Weights of a small transformer language model.
Architecture: RMSNorm before each block, rotary positions, tied embeddings, attention sinks, value residuals, an embedding shortcut.
Each number is 128 + 24 x the weight over its row's rms, rounded and kept within 0 to 255. Layers, rows and columns count from 0. Numbers have three digits each. The size before them is the row's rms in percent of the matrix's.

# k: layer 9 attention key, 384x384, rms 0.0385, rows 364-383, columns 0-127
# q: layer 9 attention query, 384x384, rms 0.039, rows 365-383, columns 0-127
# v: layer 9 attention value, 384x384, rms 0.035, rows 320-324, columns 0-127
# o: layer 9 attention output (transposed), 384x384, rms 0.0331, rows 320-324, columns 0-127
k364 102:131133080102122132097143092175121079133123069141117127113134126166142125157144133116130104109111128151126139141114130151104120109171141100157126137124113086140138108134186135093096116171119146138120136139167084146169120128140125118082096115097157165141126123135104146174126123143146162129171152145137108135122107071154128161157154163086124149141170112097122084135097139175157117124116
q365 101:144137131139096093158112149159127142110145102104100098145092131141084139143151184169139191150109108104151103117097127125172144168098086143168099120134112137143103144091146100163125128163155130136139127148146115173125137188115089141115160156168127104125162115101124128141173129135138164127116118159166130138159119110148153133076106121129149132101155108122100150129132117140114152107135
k365 103:084107137150117091149074137132125148108111125124103115150116157095108115131117129166145158119142156063129118169142089126141115140108102128177099079136106159136138148078116096164131088182149135137160130127141117123119118144110112138137125188140109098154109107124135131148125167134134154133138116122163151135149188133184117137090091168115161112124145132161145128144123128115118142111092
q366 104:145127117122116135119150128175121109166113154123096113148136102144108143142138139111105124140128120118100076129117109176143158116106120170129124100153127167146113122129112147149144139129184142110104129134147145106159094147142108120129199163142154113133148083129111128145120125122099105132155133151135124165143119105110121130088152125132165170136104160118149125140140140126143145127140
k366 103:113182115108102126150171143173131125155154162113118133134172094170116153171163134131141125131126125122147118121149129127149154148151106187158087130150133134129101162132129127099153115171195074130075131082098146154108085113098089083138142115147180151152123103143136116142092130113103090153153166117136131169147086088098139167155171138116128123138145175140174134103134148128149161112160
q367 098:106181147128122125136081129078125169144116096140111140108105099131117143098163152148119143128114147102104092091110172157159148102136131139132139117134150128120121117153155164139132137098168132086106137107168134131128140142147075161107118133110145182101165115152131109146098183107133097082075133133124116128153132134133153117170131107080152121177151147118137135128089111134086128122112
k367 101:127137137132096114166075111137120123129167123109087139143144111101127129132138119106166159130145142108125089115151123166151167126140148138175160127129157144124130140151118151124071055099138134114117073134144114166104161157134103179111151134106127139112157146133169148100158126098117137120114136133125085139134119123119118144119110145120140122152178133144174138106099103143136128127104
q368 100:164132125129124127118127124082149127116108135148128098170103120158123112112160110077131158157102144097132121157132166117148112132157143142152136132137112097171162132142142134133141105150148138097135152091138140103105116179157128160113147151159140144117182112123118130143128134117108192139145106164152065130116125129101144150155178085105136103133112172131125136144125127102128132147132
k368 105:131095135164145148103130110159155127140134105084094126066114134115094083179163092107103141107134107162183113167107143146151130087167119137159101086128091141136099115154111072097142133132135119093159140127131137156120126124123137141116107195143142128147148162141149110135097126122117122145132152119169091135159150119146132131128120124127110132123125149158117104096129130118123118181148
q369 098:164183163154158113108114155158129142098152160090133150144122158053144148120156123146109100114133113123129129115105177088117178082129131117148168127150131142139103110139132124126163128150151112098097133121105113088116129163146102096137141123147124123100192135101107147133085108112099147097164131135148193123144140113111090130149158168167148078122115142122152127119111102138139129171114
k369 098:153135149116124116133125080110103146081158126081138115204140125126132109092141153129089109142124109121133131138064144119157122146154174122129169149099129149123131149077149155099112117120176089091138119180159116171113143142159123146106124131116182117128072110136131092135112109140094098126154123116116150148137130150121126138130111188148065168118159145089115098124125169146163163120159
q370 102:128153130125121115157082140103114097135123174128163117152129149101132136124113112153164127192107177078104096108132128118133134161132134169142152099119138113106110157159152086098123116118152065120137093090173158102128093153091079155098118097124154118128139097093162085122123153152104111139139138125114111118171127142149114094113116129129135176148110096147102152133154095122164128101127
k370 102:134122149145126114110023109115108127115112137157149128158107193103163132110104125152142131184103107084102074107127151169116156160105138151119142135145133106171118154117111131127138131115150122062103075121160127120126102136112106189142157130114096106116147110121124118130161082114157148141129119163141151111153138169092129102121096190123159106134103098123091125138138092107118161141147
q371 100:144133130115134147090149157118148169126124135125094134107114137105110156150129112104103123136089120124144106134119119135175163127151127146094138076131086111124086095143131088146099136149104140131129079141104098133126139127135078107152177122113136096111134112082125134092112130178098107139136154133157120136132092125119075117065117111146161122141135133167115136125139161121118128143098
k371 105:139176093112127165103121147131153147125141165124100138142127140110120130156154088131154157115118143116127138179133102111134106114158161141114148062114105120099113129146136129175125112145106115096126097167125111157124112108105084105098156100138127112130137101097152163077131127156093128115120158084136140117113072099115084134105130109150141147112165114144107095129154123126132136151085
q372 102:148181142115146142159141149169131111127143119110123135108190162116117148134138150077125153130108127141139105125162104157136141117137149127149157130111100141133163169122129147149143139150166118102140178145150107144116111108089076123118138152104120096151115143150135115116143124097108102153116112135144102092067130119111187096083138143071110146143104147146082088153150146128105106134116
k372 105:125198160103137087177139092170115124146117127117147123119161123093154121153133141146147139135141152098105126104151101147144181151122181106096129156116095153121144164116141151190129118117167070121133150139106146155143139141112123103105149135095152090151065116126102096085124134095116099178110128143139101084099147125153144168125134167100121106132110114137107123145113139155169122116129
q373 097:148129153126145188102124138121104149161116138121080137111130157201150133128127137122095132109145172141097075094119111145147110122120108133123113113109102141137110169151134122123164113127130125136126103127093158100154164129170137160083139163200138116112127157097119107148122131085112136112143150159139167134140146183144097122124173121141150151125110160187093144108145146130139132131152
k373 099:149149122174199167100134166149090157112170144101111133139142157168134119123161120119117141119134176137102101167106076156136142130144128137127116105126134136183100173167152124125144070142100148119132133117097137138160102138145117139097132181154140126096107162118149107125132170122092083139109172129162157139149094190172108160104115162179169130181127155142147109103157154142122104128139
q374 096:126138151133115149154113147172080149122093166089097152136128086109120120097118130118156132198133110134116109118151181135104184133161131143102084117095116120101120145158180090129138166086112158136101145102131211103136096114152133126102122108108121150135130152114101111134106088105092086142084094157135113134107141106175160104136164153133137117108150160115125128109117136144096129139158
k374 101:128152125152129132163143161168091145141123106121093148086157160114121151131114100148144147144140109120138139105154134106091143135122133132126140135150154107131124139100126163085132139138131153134116162145125117136148136163132128151151132122118145127101120134144141097144075102096162169124098121104168146137086108114123134193127178132118130101120126143076129085128134124134145138140145
q375 105:109085101135141166126093129100117073125112119128191096132109159116087121119129128100082150136089163124126151130138112157134121151083110073083141158100137138158149122117109183137140156139105167169162094121129115122134121148109086133131126149074123126113154104128146095111127131171174147146126122120131097112138156127119125120110097159098123119149134089120104095138135127134131125105142
k375 105:143139120094124147125140123092154097119074158159136129164144105220087155149120131140110113110097120099113183142135105113170126099112145122139122113125113117161118143176153178095118121117127102108172084125148103123120111148140150104104118106126079101122114118163160129133146093152149120125112128112109128153179136104140126085123133121105154161047165127145100143170109092106114137134155
q376 101:168167115142116129139138118108122138121100148171121151101107130161109145129125104157084095156122169140158095136158114100171140093114129114111123165144147118181122099166124154139140131124172198123102140114127100127104166123131082128152169096128152098065176138090143090101117162116138174101115109140134124099135093136113128137136093130107135105136135123091151145118135099108125111135156
k376 098:158131114107123150117130112153137127168146166140150152140146101137154172126155097131126107137132103072110109132131119142148150097144154116139145122144133100199117120126108138135133067133137121100107075127150090131161149149139114133124149130126187142113164108105102142137144118155151147140165156125115101093118103142103158102172160118112128143111180177131133116153073097122149140140157
q377 097:114149110128135147120148167121098127129114155082157098108096154122128131120140125143132134111127124142107112137188153105154122141132114146165157133159145115136133097119130113097093113181137092124144095130108139182120119134138112148117138129188155119086112153128159088130153157154155121128173123092131110117126150144094120113108150117166120161133121118189131130111103160096101134133102
k377 101:097160145153125107107109193102138139091111163136146102108094183142127099121113145130105110140137125174086134178144127138126100149093089175158124141174135126151097136157119159117150178172128139126175144135158122177122137134106130181131140133144119100155164143112117092110132125123151126105165107114159135108142144145147121164134088123129150137147101139147143104108145144098105121147108
q378 094:135143134135163137138123146084184117096110139135149150108151152124121127099113131116086122142087134141134123157128136136145106130154111166074096094196123099156144129171118156167163140139112162112056146106155121103115125121138147094136188125131112152129164111092118142124162094151107106123118106164119181158155132129100123101128143144122150119104142120136125134110134099131152113144105
k378 091:094113178142164119103107133138107137110135125146143077140121095094135123113109108109124110118140144105151115149114106118145153113130164096120180146119136175168116142132097150126122142118108151129129141157098125143156149114152097127072124146164126120180103130152100103106111126122116098145130103138132150141153164159098149118129116135110122151153103117133105104098087086133143118139139
q379 098:121155123115127113136139122160117146178068173131145138104132141051110122088154131125081086135124130126152108134157189152107085104114104091129143107118116136114096114113138120096131144112132123144087151089130156134093132063096106165124096137130159094134174132113112106122104123120137127101175110115140115094120140139139133111122132093142118110125133131148142147141123132115155113174085
k379 106:145149109125076084164165142114074196129140148126131140139142143092107106115118163157082155177140119098215137138129169118142130139146136133179120164150110128106121146128163108099154128129125108178133162124143146135154115113120138131139105131110115100152101057139150130134131071158126112148124139152139109102128124155114137152156119127152101126102137087149133119118119103117174107143147
q380 095:168115101081129135109122085107126122110117124114128159145170141113152145113129102123082111129124124121158135178113146117105114152069155135100123083140125108146162137142135113097136115150122119135109140163130170090119126075124160094178149105162141137145118155084095146128131128109126146157094097161154174143110103127154155115154111153128155108090167135132129111143122108113088085127152
k380 099:162116081114128145134112076136130159151102109121162143141156134112112146124147087142060125143133160094128176132139134143108144122074135169087145099124074090125134122135157097100103106134118047131120112150127126129144120117102158100141101110147129145117094152113142154151102171129122165124106106127158148133123138141165126195105126125133105124087160126140121141169163134156142079114160
q381 101:128147137165129102122117154095119154089107084130080161125144137123114121152143119166109172121141198129139103158093158138124167140110122108131112123114141112121123143134143057087107119128137102116141125130097114119115116133138131153155140167124116157097129105134117127085141121112147132171089115118108131178105124149130112153140142135117121072120127099106154108117143138115101141153149
k381 102:134128131165082136109097172093146141124110120122102118080146177104139139149195097153107128141131201109114130139142151139146140118103101118122130116132110175105119130118119073097115082074105118136126117131101138120111160123139115158136133182153137155078114128155131150123128186107123142119109102116086118149134134131124110111121147111154110159110099100124156110132163141133096127093147
q382 102:108131097125152144177135118142090093131135137114161108136150114128118135113116176111153145135182137128146140150110126129138073163157130160118156094147137099093137146130139142148080109137103142136092124121164145137107114160116103080121101153098092128133116105132153177148138093111126119095125108107112133100130172099101122109110141114105167132139137113141181149145119161134112120165084
k382 103:106140145173118138145115146132143124145138132160117121122101139109183120130131168103137137138128103085167146146106188140135104134136108137167132123164145105115148126131104131116202109131130150112111142138116111098109113133107103160160123147156090153137128141148132136108099086129113110112163111074116130116102106132081119055139102162133115095141120084160155127117132141077136065144094
q383 099:139088115104099167149104102133123115161080105108105108128123108118119156131132081101111142113124171085133145109131159147156114119158128151105130126141108080145157111151099132124167157104116138138146109095143157092096126107125158103108141148153128136118118161136145105141131137132135055147159103133183157131107150083144128127120103120089144109155126112132111183135130097116117070148132
k383 101:132133139085119142131115137121128144143137111140136115149115098136137166125104109139128142113050167110076139117117126125151123105129159145143121131130107107102111105138128168127160103122134067120108136130138155158104097102109132154108129093125154121072098142146140147116165146115135143138163101107120148144076111102157145213115111147135077108110184126112135140142179089058139121148095
v320 100:114147128089147127110157138106137116144088189127145117112104086095143116093161122087089131153125150081128152127126129126151174118109155112129143143150121120159114129119166150122129127147125145132141140141170101167146128157152137111109146140166201092149126086134125121144098139123110097138154119138085139145113130126209119126121117100129097089118096133114154107167110122131120095109121
o320 092:114082143116153093157151173112125119133098116133096114113141110068138130093126127115118106143107132127135138122163105137153119129166156134172127131113145169105122096110143160148114111101129119119168149117092118129107133154158125142139134156088102152152111133155121127124093125143143158132144117106129110132080113141148124101131131124127151172112124087109178151121129162111122118187150
v321 104:118133096112130125127089154115124118100144168086163157169142129184099121138111122084133115163126121131124115090125107145153158102096148124152141087128118149126097087110115132118094110140151129114111126111182125124113096135103143132106156133120120147100139152112141098110133163110111146162169132102152192103130125201157123136123138107147121125088141109101131120147151137122089125114195
o321 093:146117142105148115100120134043121149185138096117128148155102086150107127111142114120148110138129101127133102099139120117126126113161124129141133080145177149115124133112091115114092123137153115115104094137157154146126105138158088135110124085152129115107099136135115121182101083148139126174111129142090123122118120106096122110137136142093125116117112133120095120120159157136132125115073
v322 094:131180142122148125118087101099088133104098157107215123157149127149126138113148138083141109169124134071140126106136112126126151126076140114143119150130136129119095128115135141095129140145104135113111154150138130114138120064112106097103115145146147145153110090101171124136109115120143129135126111189106158153126151129126154068132178128120174102127098112122100086127124105143145103143142
o322 091:101125106118117117137152110152146127175153116147157101093116139117104152110112114165142171135130078156105128135144118147114130153130153159152121115124172155148123227127133129123144136133113150115081108158144116117141077094169149155148141142090118085148140132113146167117144135137124100178118156152131129138163082063120147140098149139125129166147098100138120113193110145125154136116087
v323 107:100116124116120119085154149081099112131152073131150127145152102161142121118150142091119130141116086128091127114134121127137100137107138101112129128113115164134085109140126117119105139148101114150118147167152168096145151119129121087128105113134125152185127133099089107153120102152085103146121133122114104157143098123175130146119150107156131100113122136138154130118127116098107110106135
o323 096:135130148164118119158165162120119106151117160131111150162119108093148108127138133132168137110116134152100137146135115157148150083161148121135141124147128122114099138175120134143090156133117141121152074111127134151180125147119115147152130119103081135168129117070152138100117099116116180128145141120137135115117139124158102146103123146126134133167158101138163155178143151174121116119079
v324 111:121087110149150143151172142145168124116084088123089121096139147093138131137137103117105111127116142137137149139111179143139056149109124136126132079113092100107174175132097112108063146115134141139111141128147133140129114126120116128134115111130086131097104093095158130125154136162085135109126118103096122110103113140089115167104196117155098094166120149201120109123102163123101121129131
o324 100:137139134159168136139149121202173161111163103140092111095147113127125108154152157133165124136117165133074147152160133139159137122113115154141111105163107114125074117102121135110166146156135093138166092102111119118162143115114090178139176148132107165138104133145101103091171123138112131126226126117120118107135104146113086138095124128170135108141124141169187146130124111127111183141163